Part of a small language model's weights.
Training: a variant of Muon for these matrices, 289M tokens, 8805 steps.
Each number is 128 + 32 x the weight over its row's rms, rounded and kept within 0 to 255. Layers, rows and columns count from 0. The size above them is the row's rms in percent of the matrix's.

# layer 3 MLP up, 768x256, rms 0.148, rows 272-324, columns 64-127
size [ 95  98 103  95 103 101  89 102 102 105  87  98 104 102 104  97 103 107 114 113  98  86  82  86  92 103 101 100  94 102  95  99 104 108 106  98  96  98 103  96  95 106 108  95  82  93 100  90 101  90  94 103 106]
[[133 130 129 179 140 138 151 143 133 145 139 112 108  76 112 159 109 173 112 200 171 164 175 136  31 111 117 143 106 159 117 152 169 106  82 180  96 126 119 135 121  90 117 168  93 132 108 152 179  85 173 155 164 144 142 146  93 113 108 194  90 153 138  93]
 [104  89 107 143 129 134 148 158 203 136 101 121 190  87 135 150 105 180 111  91 138  33 155  91  86 138 140 152  98 177  74 105 160 137 127 124 129 155 110  91 166 142 101 159  75  72 103 166 134 141  93 135 138 151 128 112 102 177 140  70 115 108 140  88]
 [122 127 137 117 110  97  97 126 169  84 139 193  94 107 135  88 162 128  94 163 107 115  93 100 128 156  92 103 167  78 100  85 117 100 125 114 151 140 131 115 122 114  57 138  46 171  98 140  88 171 147  99 159  98 124  87  73  51  90 118 171 101 125 151]
 [160 130 152 123 145 150 121  91 158 114 135  80 138 139 148 123 106 116 140  72 124 113 115  88 162 165 147 153 108 177 155 152 132 124 115 145 102 137  96 184 102  91 149 111  95  78  79 187 109 209 141 110 190 125  56 129 148 214 105  77  60 148 109 118]
 [197  77 129  82 160  85  68 107 116 158 192 106  70  71 136  98 105 105 130 119 102 108  64 166  86 130 107 160 148 161 155 141  90 161 114  84 184 155 103 127 194 167 119 161 118 104 156 135 146 164 172 129  97 106 127 121 174 174 144 135 156 154 132 123]
 [115 128 155 180 148 109 169 152  84 120 131 104 186  80 114 105 107 138  86 102  92 132 179 137 145  81  94 129  94 110 175 147 135 109 137 142 144 148  79 126 108 167 151 130 104 136 140 118  99 174 181  60 158 150  88 114  74 136 145 151 122 138 164  68]
 [ 76 131 133 154 101 118  44  79 146 140 124 116  47  72 141  71  68 176 114 109 131 160 128 109 101 167  52  95 135 129  83 157 124 137 123  99  41 145 113 134  73 129 130 118 100 102  60 145  80 201 136 161 158 147 131 132 123  98  75 129 100 155 113 126]
 [192  67  85 197 186 131 120  98 150 118 120 129  87 150  66 160 116 125 151  89 116 170 117  46 141 116 110 118 151 124 161 107 126 153 104 143 101 156 151 144  74 157  86 186 148 151  87  49 104 110 132 114 134 104 118 168  93  83 136  85 144 138 107 192]
 [ 45 160 122 154 165 136 145 130 117 121  62  62 171 124 114 124 132 128 183 141 193 145 129 101 132 113  65 154 123  88 135 115 163 201 132  93  63 120 147 125 122 112 133 119 155 120 151 130 126 135 149 127 131 138 110 123 137 132 136 159 150 129 185 163]
 [186 141 179 162 174 107 147 152 148 147 167 161 213 164  67 123  96  90 126 110 161 142 140 102  91 144 192  98  82 214 175  54  80 129 136 172 188  93 101 129 130 150 116 144 121 160  74 108 142 174 105 136 112  94 109  84 133 103 150 146 130 109 167 172]
 [180  74 148 107 127 152 115 133 129 157 103 121  84 163 105 117  81 138 113 172 115 126 133 153 108 141 138 123 162 181 162 123 145 113  64 182 128 127 125 135  87 115 105  74 139  93 126  95 166 123 124 114 175 110 117 201 122 114 128 130 135  78 208 113]
 [175 139 128 145 132 169 149 163 163 149 115 132  75 135 136 141  64 115 127 155 194 133 129 110 131 133 205 127 102  88 126 134 107 143 104 140  74  99 164 117 130 164 107 119  62  79 121 151 149 138 101 100 100 137  87 119 111 113  85 136  91  84 160 133]
 [149 103 101 112 129 117 151  76  88 148 115 135 119  83 106 160 108 175 114 126  98 100  82 139 100 149 107  95 159 101 103 103 101 153 132 121 135 199  88 135 169 163 165 130  58  95 134  80 156 135 155 113 130  88 110  55 127  77 102  88 170 121 122  65]
 [190 181 126 154 175 182 145 113  80 132  99 137  84  73 174 157 175 178 100  55 169 169 168 121 163 100 130  99 134 131  94 120  83 206 118 100 135 137 149 201  96 188  77 141 117  96  59 150 105 108  91 130  94 127 148  74  52 128 131  79 113 163  97 142]
 [152  82 129 123 116 140 192 145 157  94  90 103 112 160 155 136 181  99 113  96 117  88 109 155 150  86 124 140 122 138 150 115 120 182 109 122 149 104 111 183 135 124 131 152 117 120 150  80 150 189 101 174 121 157  91 108 160  91 149 118  92 139 114  96]
 [144 171 121 152 135 178 102  82 136 126 100 172 130 164  72 100 134 181 133 130 113 169 135  97 131  93  97 141 119 180 112 160  86 137 120 151 109  88 197  95 143 101 173 111 143 182 136 102 126  15  49 166 151 110 141 132 112 128 144 154  93 120 117 124]
 [151 159  97 193 139 156 141 121 157 118 140 150 147  95 100  91  50 108 154  76 145 134 109 141 166 175 113 141 136 115 116 154 116 135 168  72 140 176  99 133  97 138 125 107 168 133  96  92  71 125  86 165 143  80 152 114 125 147  98  76  78  96 133 117]
 [127 116 133 130  85 102 157 125 122 169 110 137 170 117 118 191 152 162 119 118 106 125  89 166 165 163 163 134 138 115  63  77 137 112 102 130 151 143 106  92 139  65 102 108 114 108  82 115 158  69 119 120  98 132 166 122 120 105 195 140 184  91 163 159]
 [138 109  99 101 126 136 145 151 117 148 127 110  81 131 150 119  88 206 169 112  94  93 100 115 138 116 114  90 146  88  99  96 144  96 147  89  74 107 155 137 108 157 100 104 164 152 141 103 128 168 104 126 110 105 113 176 100  97 164 112 151 131 149 174]
 [ 80 116 150 136 161 110 126 173 137 131 204 125 144 186  93 124 150 169 101 130 153 138 132 147 125 193 135 116 123 129 142 158 154 157 115 148  89  89 127 117 135 130  86 181 149  62 173 125 163 137 169 137 193  86 132 124 104  70 149 102 124  90 111 145]
 [ 75 105 107 162  97 133 126 123 163  98 144 110 180 150 135 122  84 127  97 141 110 125 177  98 138 144 151 114 137 104 149 151 120 197 127 116 130 154  74 134  91 168 147 174  60 176 118 118 162 170  82 152 109 107 140 157 153  80 117 142 132 156 129 162]
 [121  98 109 144 145 186 132 114 127 105  90 134 136 110 118 185 103  95 132 141  92 186  69 113 138 169 105  94 108 227 124 144 104 109 108 156 115 107 118  60 116 158 103 230 114 155  57 157  68 158 122 145  82 115 152 110 105  80 103  69 142 168 134 134]
 [173 114 101 114 137  99 132 133 123 121 111 170 164 132 156 116 111 135 161 168 169 148 124 125 123 110  93 162 101 144 117  44 142  78 101  91 213 163  99 126 178 113 163 125 120 148  74 118 118 157 113 146 121 112 156 130 138 129  40  97 104 159 122 110]
 [138 110  95 126 101 166 143 168 134 116 143 138 129 113 154 169 110 111  87  91  79 156  95 110  75 114 172 106 109 127 144 183 153 144  67  90  98 122  94 143  53 133  97  88 120 147 143 162 138  98 138 130 144 184 103 174  57  78 142 139 127  99 145 103]
 [134 125 149 192 168 124 129 162 130 128 163 128 121  96 108 174 152  92 111 151 129 152 148 109 103 115 127 139 109  78 118 109 110  94  87 124 103 119 127 138 146  92 156 119  67 116 113 109 174 133 113 148 144  98 130 134 141 132 131 143  99 166 107  99]
 [174 154 142  83  77 118 119 200 159  89 112 140 115 149 157  66 105 154 147 137 114 171 122 128 132 137 149 106  62 136 120 103 180 133 107 120 165 103 111 136 136 166 110 115 134 147 168 147 143 117 122  79 115 179 115  98 112 141 128 117 106  97  97 166]
 [127 102  77  82 113 152 125 133  83 148  62 181 172 155  89 111 139 120 217 113  59 114 156  62 123 125  98  76 125 174 158 143 118 116 128 166 140 128 130 139 135 144 117  77 116 133 105 125 127 185 118 143  97 208  98 139 113  86 140 116  82 157 142 125]
 [158 103  90 181 165  15 141 149 143 145 121 179 150  77 102 125 125  78 133  91  87 116 123 195 106 154 104 146 114 111 162 117 165  84 120 128 123  94 146 166  78 145 145 139 150 146 152 138 136 169 101 122 103  86 106  81 167 141  92 157 165 133  65 179]
 [117 164 127 153 166  97 162  96 119  93 169 108 100 135 114  91 143 174 126  74 150  97 147 165 146  49 160 109 157 135 103 141  66  88 144 111  80 125 129  84 125 166  99  76 131  94 115  80 165 139  80  93  55 142 128 146 100 104  98 126 111 181 135 147]
 [131 150 162 152  70  93  93 202 149 156  75  70 177 103 134 157 146 118 143 122 185 148  96 164 128 158 152 150 103 109 103  85 190 118 113 103 121 170 130 104  79  87 154 147 189 165 135 138 139 138 115  50 123 202  93 134 122 138 144 188 105 117 144 142]
 [107 108 152 167 148 118 160 136 135 113 136  99 199  90 156 138 141 154 117 139 146 146 147  89 107  75 132 139  68 127 155  89 137 117  63 177 120  97 143 104 145 144 173 154  77  60 124 109 168 184 155 142 200 175 122 121  78 113 190 141 119 149 118  72]
 [140 134 110 124 157  91 152  99 105  86 126 150 105 120 143 152  77  89 162 120 103 103  84 146 119 121 129 113 108  92 125 143 157 121 145 132 155 133 122 211 156 165 126 139 126 143  94 142 144 137 143 138 133 146 140 233  85 168 140 124 108 105 167 126]
 [120 168 144 113 139 120 128 134 162  81 100 119 116 141 142  66 167  89 189 112 122 120 125 104 148  93 128 190 154  93 150 116 111 183 138 113 131 158  94  85 147 147 111 105 106 148 179 145 123  75 121 131 114 170 132  91 114 171 104 164 126 132 131 162]
 [124 120 129 105 109  90  90 153 149 158 143  97  73 103 134 116  95  66 142 152 157  95 143  99 110 141 139 160 193  75 124 167  94 116 124 105  76 130 163 155 111 180 134 133  84 110 171 170 181 141 109 151 131 131 103 144 153 167  86  78 116 149 124 190]
 [ 45 100 135 107 132  85  92  94 164 131  79 158  98  97 177  86 168 128  76 118  93 122 111 166 108 131 117 148 120 121  85 128 129 204 122 129 166 146  99 109 112 124  79 132 120  88 130 111 122 125 161 128 121 173 185 217 132 164 106 186 152 103 183 115]
 [149 124 128 124 129 137  94 118  56  55  92 124  82 161 150 171 128 195 174 183 169  80 173 157 207 128 162 149  84 119 100 141 146 130 120 132  97 134 102 112 148 203 135 136 156 104 141 110 172  98  89  93 139 191 102 148 111  95 112 134 102 184 158 145]
 [100 185 120 148 187 202 156 167 165 174 128 143 116 229 117  82   9  96  70 100 111 148 149 114 162 173 107 169 113  90 146 161 119 111  82 141 121 138 156 146 124 160 157 104 147 149 136 147  58 189  91  90 112  83 145 114 106 175 126  71 131 113 157 129]
 [ 99  99 133 135 116 145 147 147 156  62  92 142 117 211 147  93 116 124 137  66 158 122  84 148 151  75 179  83 172 116 126 128 112 115 110 174 138 176 148 122 121 193  94 154 140 162 141 159  44  75 107  79 167 140 107 115 144 154 123 110  82 133 144 118]
 [151 115  89 138 148 140 170 112 119 113  76 127 190 160 137 170 165 139 169 117  96 112 120 176 108  83  94 135 181 227 128 126 128 131  81 155 129 104 115  96 121 202 128 168  68 149  94 133 107  91 122 148 128 123 162 183 124  96 148 141 102 108  63 135]
 [ 57 196 117 138 148 137 167 171 117 119 108 102 180  66 193 155 145  86 107 144 111 155 108 108 120 137 127 139 104  98 107 120 113 149 102 107 128 127 129 100 132 136 166 166 147  78 168 130  96 118 128 115  65  70  80 133 125  75  71 121 163 142 105 150]
 [190 101 144 149 173 134 136 194 136 144 111  80 124 106 121 129  82 106 148 159 157 153 137  92 105 138 176 132 100 148 130 119 118  86  61 110  97 160 113 109 100 139 140 177 101  69  76 119  68 128 116  84 168 109 151 127  95 146 126 196  74  60 119 133]
 [140 144 177 131 102 101 152 145 121  51  81  98  15 137 150 118 145 114 199  88 139  82 125 165  88 130  99 166 163  94 123 192  94 129 130  83 125 111  99 176 144 184 116  93 122 142 101  81  61 165 132 118 173  71  82  57 107 140 111 101  77 139 113 108]
 [ 98 147 130 143 129  88 127 145 134  81 101 100 176 141  77 111 117 113  78 139 136  97 184 173  56 172 100 160 121 161  31 150 140 144 143 163 158 188 172 116 134 147 123 110 137 107 120 151 141  98 104 121 113  83 157 143 178  77 145  96 145 103 143 155]
 [163 190 102 165 130 118 146 178 165 141 116 122 208 111 157 130 147  69 135 106 103  97 145 147 146 107  99 155 116 111 126 113 112 131 192 119 121  68 163 152 101 100 171  90  78 117 202 152  71 123 136 100 135 181 105 177  95 113 115 160  97 100 141 154]
 [164 151 150  86 170 120 101 118  83 131 138 113 121 170 114 154 149 125  89 101 131 153 145 101 114 122 122 173 112 153 146 177  62 126  96 135  92  77 148 131 136 131 120 172 150 148 160  90  84  96 184 126 103 116 127 137 148 130 103 133  69 117  90 134]
 [ 88 160 136 158  98  80  96 159 139 173  95 147 131 114 115  94 192 125  90 195 156 151 133 162 163  82 112 125  79 139 127 115 130  97 107 179 145 143  83 100 130 132 131 161 115  88 152 181 143 156  96  79 127 156  73 167 127 106 136 194 100 148 122  93]
 [ 66 129 131 120 124 114 136 127 116 125  90 150 102 159  93 126 143 129  58 188  68 132 170  69  88 130 137 104 112 151 134 157  91  98 145 106 136 122  47 133 118  91 163 123  83 164  43 167 170 124 127 119  96 130 110 139  75 179 100 174 130 121 106 165]
 [134 131 126 134 127  75  90 169 152 142 133  89 165 117 150 149  97 105 102 130 117 140  97 155 166 106 133 130 106 152 146  86 208 104  91  86 136 123 142 114  91 149 138 112  93 131 141 104  99 110 121 141 117 111 120  96 158 116 110 145 177 169 113 139]
 [120 117  96 146 146  94 136 130  75  89 119 106 191 128 151 123 130  84 147 188 132 164 152 152 189 112 171  94 128 121 130 113  95 135  91 127 126 135 116 105  98 129 136 101 142  96 149  84 147 171 127 172 132  87  52 152 162 132 173 146 122 112 121 109]
 [160 110 190  99 138 166 193  74 138 149  96 129 167 160 133 181 140 170 105 146 107 201  62 162 107 100  71 171 121 151 141  76 127 152 164 124 128 152  78 105 139  95 128 176 132  87 138 151 137 146 138 149 127 138 151 129 193 104  86 109 170 121 167  72]
 [153 141 113 100 107 114 112 162 110 180 127 137 118 101 140 123 154 103 173 107 143 136 122 143 142 120 135 118 129 205 121 122  69 160 157  99  90  68 134 147  84 165 106 120 173  19  10 159  86 194 153 142 148 160 147 160  88 145 176 107 130 185 135 149]
 [158  84 180 166 114 118 162 151 137  66 166  93  96 154 136 104 122 202 121 126  89 161 107 133  68  97 152 108  98 117 111 124 102 148 105 126  78 126 219 109 143 139  91 146  81 143 166 117 128  59  47 113  62 137 175 139 182 158 160 130 159 125 114  95]
 [127 149 123 108 107 154 127  78 103 118 181 144 132 180 111 128 144 142 101 142 124 114 144  84 133 101 140 111  76 163  97 228 127  90  89 126 163 138 141 154 148 136  83  76 153  66 148  87  48 139 170 130 143 106 121 163 106  96  80  79 150 142 146 130]]
# layer 3 MLP down (transposed), 768x256, rms 0.0798, rows 272-323, columns 64-127
size [ 95  98 100  93 102  99  89 102  98 103  90 100 100 103 103  91 102 105 108 110  99  92  93  96  97 105  97 104  94 104 102  99 101  98 104  98  94  97 107 101  99 104 103  92  95  92 103  94  96  91  99  95]
[[156 138 143  97 113 118 148 120 151 141 162  99 156 182 119  93 118 116 202 149 171 134 240 152 144  55 183 118  68 136 132 152 162 152  88 122 102 114 141  84 145 107 181 153 131 131 115  51 136 121  96 112 185  71 110 108 164  97 184 112 126  91 153  96]
 [108  55 111 144 145  85 122  50 130 152 125 139 144 103 145 152 105 132 116  75 164 137 151 139 122 127 132 187  91 156 160 162  78  93 183 146 158 167 115 131 107 125 123 127  78 151  96 166 120 119 118 139 180 165  94 120 104 165 134 121 102 135 147 117]
 [112 144 161 107 154 110 117 116 167 139 152 178 134 160 159 137 117 172 113 130 159 155 183 114  81  75 161 151 150 136 115  88 145 134 112 125 163  95 128 139  98 114 162 150 127 169 130 135 108  93 158 133 114  35 137 183 120 109 111 111 131 125 133 126]
 [132  87  72  99 147 114 184  97 111 161 182  94  96 108 124 127 223 107 161 206 100  71 149 199 106 137 145 180 119 134 134 126 141 129 134  99 119  94 184 118 125 173 109  89 107  87 102 113  85 130 137 143  55 163 142 106 110 113 193 133  89 138 117 146]
 [122 109 149 118 103 158 135 126 157 162  57 152 131 158 151  46 176 161 173 165  90 129 143 156 173 113  56 106 119 111 130  72 163 130 132  86 101  72 101 138 128  92 112 106 123  84 120 137 124 147 153 102 145 169 116  85 146 154 116  74  95 118 107 118]
 [150 162 163 105 124  53 149 175  82 156 109 147 212 139  97 125  53  66 114  71 107 161 129 101 170 139  89 104 110 142 152 115 126  74  97 142 155 176  98 119 121 172  72 142 148 190  88 113 154 120 142 134 108 131  66 163  91  92  92 118 121 132 137 130]
 [170 128 146 115 111 142 165 112 119 144 152 124 168 133  74 113 136 108 171 124 112  82 135 162 192  72 195 135 167  95  71 159 117 133  92 126 146  93 162  86 122  72 134 180 138 113 143 106  85  95 175 136 200 152 138 159 102 148 139  97  77  82 105 113]
 [140 100  86  83 210 160 160 110 171 133 109 152 130  79  98 202  93  42  79  86 111 133  79 134 130 162 132 116  98  75 155 115 167 161 141 121 155 143 186  76 123 136 115 128 152 114 143 106 134 138 137 114 134 109 127 111 218 128  97 159 183 126 124  82]
 [130  76 129 110 167 144 145 124 180 139 126 140 153 143 167 141 197 124 133 131 149 157 141 102 150 139 204 108 157  52 151  99 156 179 183 126 139 175 180 121 153  82  96 167  82 127 173 128  84 117 149 144 119 130  92  87 109  79 143 148 161 115 145 197]
 [161  89 150 128  94 134 116 116 153 180 136 105 129 116  31 114 104 173 128 126 108 173 109 110  72  91  94 162 145 201 138 119  70 169 168 134 154 137  73 118 135 106  91  77 133 165 176  99 161 113 103  76 111 118  85 135 114 149 152 152 140  86  69 138]
 [216 145  68 141 125 153 117 100  96 122 152 119 106 134 172 117 132 150  94 174 109 117 142 157 103 186 134  80 158 133 151 124 122 125 106 201 127 102 136 124 206 100 119 124 135 103 150 132 208 114  88 123 113 119 115 138 133 155 127 117 131  84 136  79]
 [107  92 103 167 170  87 121 127 101 207  77  91 177 129 181 135 123 120  97 209  63 114 107 184 139 128 120 137 102 171  88 150 119 112  91 136 132  92 125 124 150 144 112 178  79 128 174  94 165 120 154 168 104 102 100 156  77  85  92 103  86 108  91 113]
 [103 112 126 123 112  85 114 209 102 181 122 122 105  91 152 147  76 133 169 155 112 161 149  98 140 167 120  82 107 139 173  91 163 121 113 142 135 158  81 177 142 134  77 141 118 130 132 165 138 156 145  79 104  41 144 116 124 157 145 111 125  88 106 104]
 [129 181 116 125 141 152 131 111 118 110 176 173 185 139 140 130 117 177 112  89 143 121 128 118 130 117 140 120  98 117 144 114 110 165 119 111 150 151 143 158 113 119 104 101 133 147 101 192 101 127 145 142 155  85 118 156 114 176 166 113 181 129 103 134]
 [104  97 134 113 120 121 119  64 156 150 111 104 123  83 133 183 200  70 135  88 140 132  94 110 126  97  93 135 156 136 124 185 109 148 151 175 163  94 145  68  83  99 139 171 113  83 152 102 180 104 108 131 146 111 185 134 136 130 133 176 150 156 189 172]
 [160  77 139  74 126 117 141  95  70 145 139  86 124 118 154 167 121 104  71 114 113 120 114 128 128 145 165 122 165  51 151 102 150 147 102  80 167 114 104  84 149 117  92  91 123 142  81 123  97 118 168  78 132 136  98 153 160  96 128 123 165  77  90 128]
 [132 161 117 123 110  87 154 143 121 154 138 151 107 134 122  42 104  96 157 205 118 146 108  98 116 161 176 164  65  55 122 127  91 154 143  98 193  74 155 135 157 140 113 165 123 111 127 102 118 135 178 163 141 141 139 115  97 160  87 113  82 104 109 131]
 [ 66 133 143  92  72 104 131 183 124 136  82 108 156 163 113 138 113  79  87 121 117 176 176 151  79 131  88 152 118  55 131 155 108 134 122  68 137  65 151 114 125  93 183 187 134 117 131  67 170 154  95 151  96 125 113  91 131 106 130 165 182 146 176 196]
 [120  93 155 131 128 150 156 105 164 161  99 160 151  79 131 146 102  89 164 121 132 177  60 161 209 171  99  81 121 137 135  81  95  79 130 156 105 134 149 174 175 160  75 133 121 216 159 115 171 143  99  92 190 145 141 156 100 133 165 179 141 172 182 201]
 [ 90 176 107  88 128  88 129  90 156 104 110  87 167 159 107 102  97 137 145 146 138 125 117 102 105  94 140 128 108 134 162 125 122 152 107  69 168 156 177  99 149 159  97 129 114  73 157 134 131  73  73 166 139 146 144 138  94 148 127 111 148 144  77  93]
 [146 101 146 142 121 118 122 110 200 168 120 185 152 121 102 137 180 144 134 171 180  87 137  88  67 133 147  99 124 123 105 218 113 115 215 126  96 112 149  57 149  75 163 129 107 132 186 105  98 109 118 148 100 107 140 155 158 130 143 163 123 119  97 128]
 [182 130 155 172 178 172 128 180 171  81  89 167 131 175 129 120  91 120 131 160 161  91 136 142 129 138 149 139 146 145 115 143 209 184  88  98 134 142  69 123 116 137  82  74 122  64 107 102 164 170 166 187 112 138 109 133 160 123 194  71 124  59 180 182]
 [120 115 187 127 130 139  90 203 151  66 138  75 110 156 150 120 114 145 126 122  86 145 149  76 126  96 214 123 152  99 118 102 122 110 151 149  87 160 116  98 111  85  94 140 133  70 112  53 177 127 129 123 114 127 158 166 135  79 118 137 120 126  96 168]
 [160 133 142 114 168 116 169 127  84 118 133 122 165  83 152 156 144 112 163 208 132 101 137 157  74 130 126  56 187  94 109 142 137  62 129 102 149 117 155 106 124  82 165 158 142 117 142 123 112 127  71 152 122 199 148  97 135 133  90  64 110 158 133 158]
 [ 97 124 131 117 156 212  85 120 139 109 115 175 163 109  83 110  98 116  90 113  80 152  73 135 128  88 130  88 162 111 148 169 127 163 146 116  87 114 178  98 148 150 118 122 145 103 182 140 160 101 144 230 150 114 147 129 142 144 155 140 149  87 117 110]
 [140 126 125 141 131  91 108  91 106 109 162 113 114 103 100  92  92 136 139  84 136 141 124 118 165 152 132 121  65 146 168  96 139 128 124  92 159 153 172 121 105 135 118  63  99 112 142 148 123  91  92 159 155  73  80 130  90 109  85 129 108 144  50 107]
 [ 86 121 175 164 103  81  86 116 160 130  81  60 120 179 158 156 167 135 104 135 161 133 111 146 117 193 145 143 121 132 143 119 149  99 127  72 104 145 223 120 152 105 183 116 126 132 170 125 132  94 148 178 102 112 113  86 126 137 204 181 153 179  52 103]
 [136 142 115 105 112 111 162  87 101 133 121 158 147  90 198 106 135 139 134 162 146 184 131 144 198 130 112 123 126  77 164  93 122 123 150 130 127 125 165 142 157 115 154 168  93 126 147  82  87 156 127  92 120 115 161 111 125 210 135 145  63 139 104 161]
 [120  81  42  91 161 132 139 163 114 160 111 152  70 108 108 176 149 112 160 153 143 156 119  57 148 125  83 138  74 162 156 182 124 167  88 109 203 103 157 115 132 121 143 138 112 126 143 132 127 133 130 163 110  94 142 103 125 151 153 137 144 111 112  97]
 [129 215 117 101 120 145 135 186  58 161 163  88 114 119 121 120 153 127 146 127 130 150 111  93 137 130  89 132 160 125 144 173 138 175 162 155  85 128  46 120 116 117 184 187  71 138  99  70  86 127 134 118 128 113 113 152 124 160 114  72 140 117 112  63]
 [145 183  79 162 131 127 159  96  68  83 209 179 113 127 123 150 121 108 188 155  97 144  68 138 149 121 116 195 203 138 127 100 107 123 152 147  88 107 124  84 122 163 126 141 128  97 132 102  98 117 115 154 107 119 131 177 100 131 132 141 114 137 115 199]
 [166 114 164 168  96 157 100 168 120  83  90 130 193 125 143 177 185 150 166  92 102 113  96  94 136 149 175  94  82 130 193  86  92 154 140 109 167 117 153 150 132 105  97 104 160 126  89 169 117 139  74  92 127 146 201 164 138 155 123 158 141 160 108 115]
 [ 75 165 174  83 104  94 128 166 108  96 169 140 101 167 115 113 142 102  92 126 109 131 187 107 147  67 212  93  80 115 112 134  70 183 110 127 143  98  89 112  70 112 143 110 126 110 144 107 115 180 162 133  95 119 112 117 140 179 164 154 125 141 116 142]
 [113 135  89 120 112 144 155 124 111 118  99  97 170  68  90 183 113 185 100  94 189 120 169 122 130 138 111 171 154 178 117 140 141 114 160 102 121  74 145 148  79 108 128 136 120 152 164 119 162 124 157 142 112 129  92 122 166  96 121 145 104 153 160 119]
 [145 162  87 115 140  85 147  84  69 105 177  84 138 162  75  75 120 130  93 127  76 160 180 139  92 186 147 127 156 130 131 135 154 180  80  91 103 140 121 130 131 125 115 186 122 173 157 108 149 147 121  95 139 164 137 172 144 107 184 138 149 140  86 143]
 [173 102 147 102 103  83  72 133 141 129 108 148 120 168 124 161 157 178 145 115 114 139  93 117 109 154 130 132 109 154  41 156  80 211 119 165 134 137  98 136 123 172 156 147 136 119 157 139 186 120  86 109  67 126 134 117 133 131  74 164  94 181 127 140]
 [154 100 144 107  47 131 160 150 178  93  90  92 173 123 131  80 206 121 157 107 100  99 111 102 143 150 144 131 126 134 156  70 194 159 158 137 173  50 149 142 121 182 142 127  93 114 110 156 147  60 141 187 154 185 140 141 146  98 196  84 169 114 140 148]
 [155 104 125 138 166 149 159 170 111 169  74 123 126 187 150 108 128 112 123 101 120 123 149  91  88  72 115 142 133 104 112 120  55 164 158 116  83 149  98 147 155 190 173 139 109 119 138 163 134 139 134 182 169 141  73 157  72 133 194 117 170 102 142  66]
 [147 156  94 186 167 122  90  85 131  88 124 140 159 122 147  98  99 172 121 145  34  99  72 137 104 161 187 168 139 104 103 138 129 117  98  81  94 138 121 175 134 168 144 152 135 174 167 139 101 200 116 123 189 154 101 116  88 167 115  81 165 118 125 113]
 [119 166  80 123 103 130  79  88 175 191 103 131 176 150 113 121 118 193 130 135  96  81 108 100 184 123 168 114 176 135 101 190 119 117 129 116 163 147 158 132 175 130 150 126 176  61 168 194 128 156 164 132  72 128 113 200 107 176 184 120 197 134 134 137]
 [100 169  85 106 151 132 111 137 144 123 130 135 126 103  60 131  63 125  97 121 145 125 123 137 115  66  93  98 120 153 177 114 126 153 157 156 114 139 128 109 111  97 143 107 115 132  99 149 134  72 128 214 123 151 131 125 117  92 128  70 142 213  64 160]
 [171 128 145 115 160  97 107  61  95 102 102 106 102  99 169 143 115 119  52 127 132 129  88  76  93 160 100 135 108 110 140 155 130 100 125 141 106 136  87 124 113  99 108 121 117 123 151  63  92 104  83  65 112 150 115 136 109 124  63 149 118 118 126  88]
 [115 154 108 136 130  92 178 118  96  54 141  88 116 124 145 117 137 114  93 109 100 161 137  85 115 137  76 132 155 122  20  79 121 155 112 142 188 114 172 138 170 148 109  79  96 142 186 134 147 131  98 102 151 110 147 144 160  53  70 139 148 122 147 112]
 [136  74 100 161 166 167 133 119 163 123  77 106 135 180 137 117 145 143  85  76 181 109 155 117 143 119 176 140  91 117  85 124  84  47 125 117 172 117 121 114 159 177  86 108 164 147 117  52  87  69 137 187 143  94 194  99 128  95 134 141 139 113  93  90]
 [129 124 113  92 119 106 108 137  92 156 133 100 130 113  92 137 167  96 170 152 144  53 184 128 179 128 142 124 154  67 127 111 173 138 168 111 147 108 134 125 166  57  97 109 113 188  52 131  82  87 137 165 150 143 142 124 143 170 120 163 153 112 107 130]
 [142 103 139 134 197 158 146 141 144 101 131 116 124 163 115 122 112  84  97 136 169  61 133 119 105 150 137 134 159 127  87 133 120  80  83 122 147 138 121 164 117  94 116 163 130 181 147  76 137  84 194 178  95  99 137 122 163 161 141 133 168 114 118 130]
 [161 147  77 105 171 170  95 146 127 125 150 133 133 199 107 135 173 134 137  83 149 166 114 139 149 117  65 159  68 113 117 178 124 121 178 132 145 130 182 174  92  60 128 130 114 125 210 155 174 167 154 121 103 118  80 167 134 102 114 133 153 152 138  65]
 [154  62 153 118 165 107 152 166 116 128 188 141 141  96 182 150 105 189 129 157  98 130  24 111 140 117 151 147 109 136 115 141 133 167 107  73 138  99 125 101 100 122  93 146  90 116  98 145  98 124 155 129 147  96 127 103 180 148 101 109 123 147 135  67]
 [131 146  94 152 134 135 107 143 117 138 156 131 102  78  83 141 164 113 103 151  86 136 104  97 161 157 128 123 104 106 161 107 124 151 129  99 131 131 141 112 189 114 112 113 155  94 106 134  99 131 134 138  64 174 142 154 111 111 136 161 101 171 106  97]
 [113  71 151 132 141  95  78  98  79 144 166 134 131  81 148 121 175  87 158 134 153 119 106 164 154 124 199 106  95  99 129 137 107  83  94 107 136 134 105 102 157 122 154 204 127 105 138 150 100 103  97 136  68 101 143 129 116 101  69 108 128 147 122 119]
 [168  98 152 111  97  72 135 133  99 178 177 164 122 136 160 150 195 101 128 141 154 115  69 190 155  85  96 121 130 178 132 171 136  96  91 163 151 134 121 140 155 107 112 136 140  86 155 116 145 150 144  95  57 151 130 142 133 174 119 120 134 156 117 110]
 [141 111 151  49 120  92  87 116 181 155 139  90 117  94 110 198 105 159 127 138 159 120 119 150 124 174 211  91  96  84 173 145 187 132 102 139 166  78 123  97 174 142 147 167 138 188 152  96 118 107 106 134 168 112 129 118 202 148  92 136 139 134 125 112]]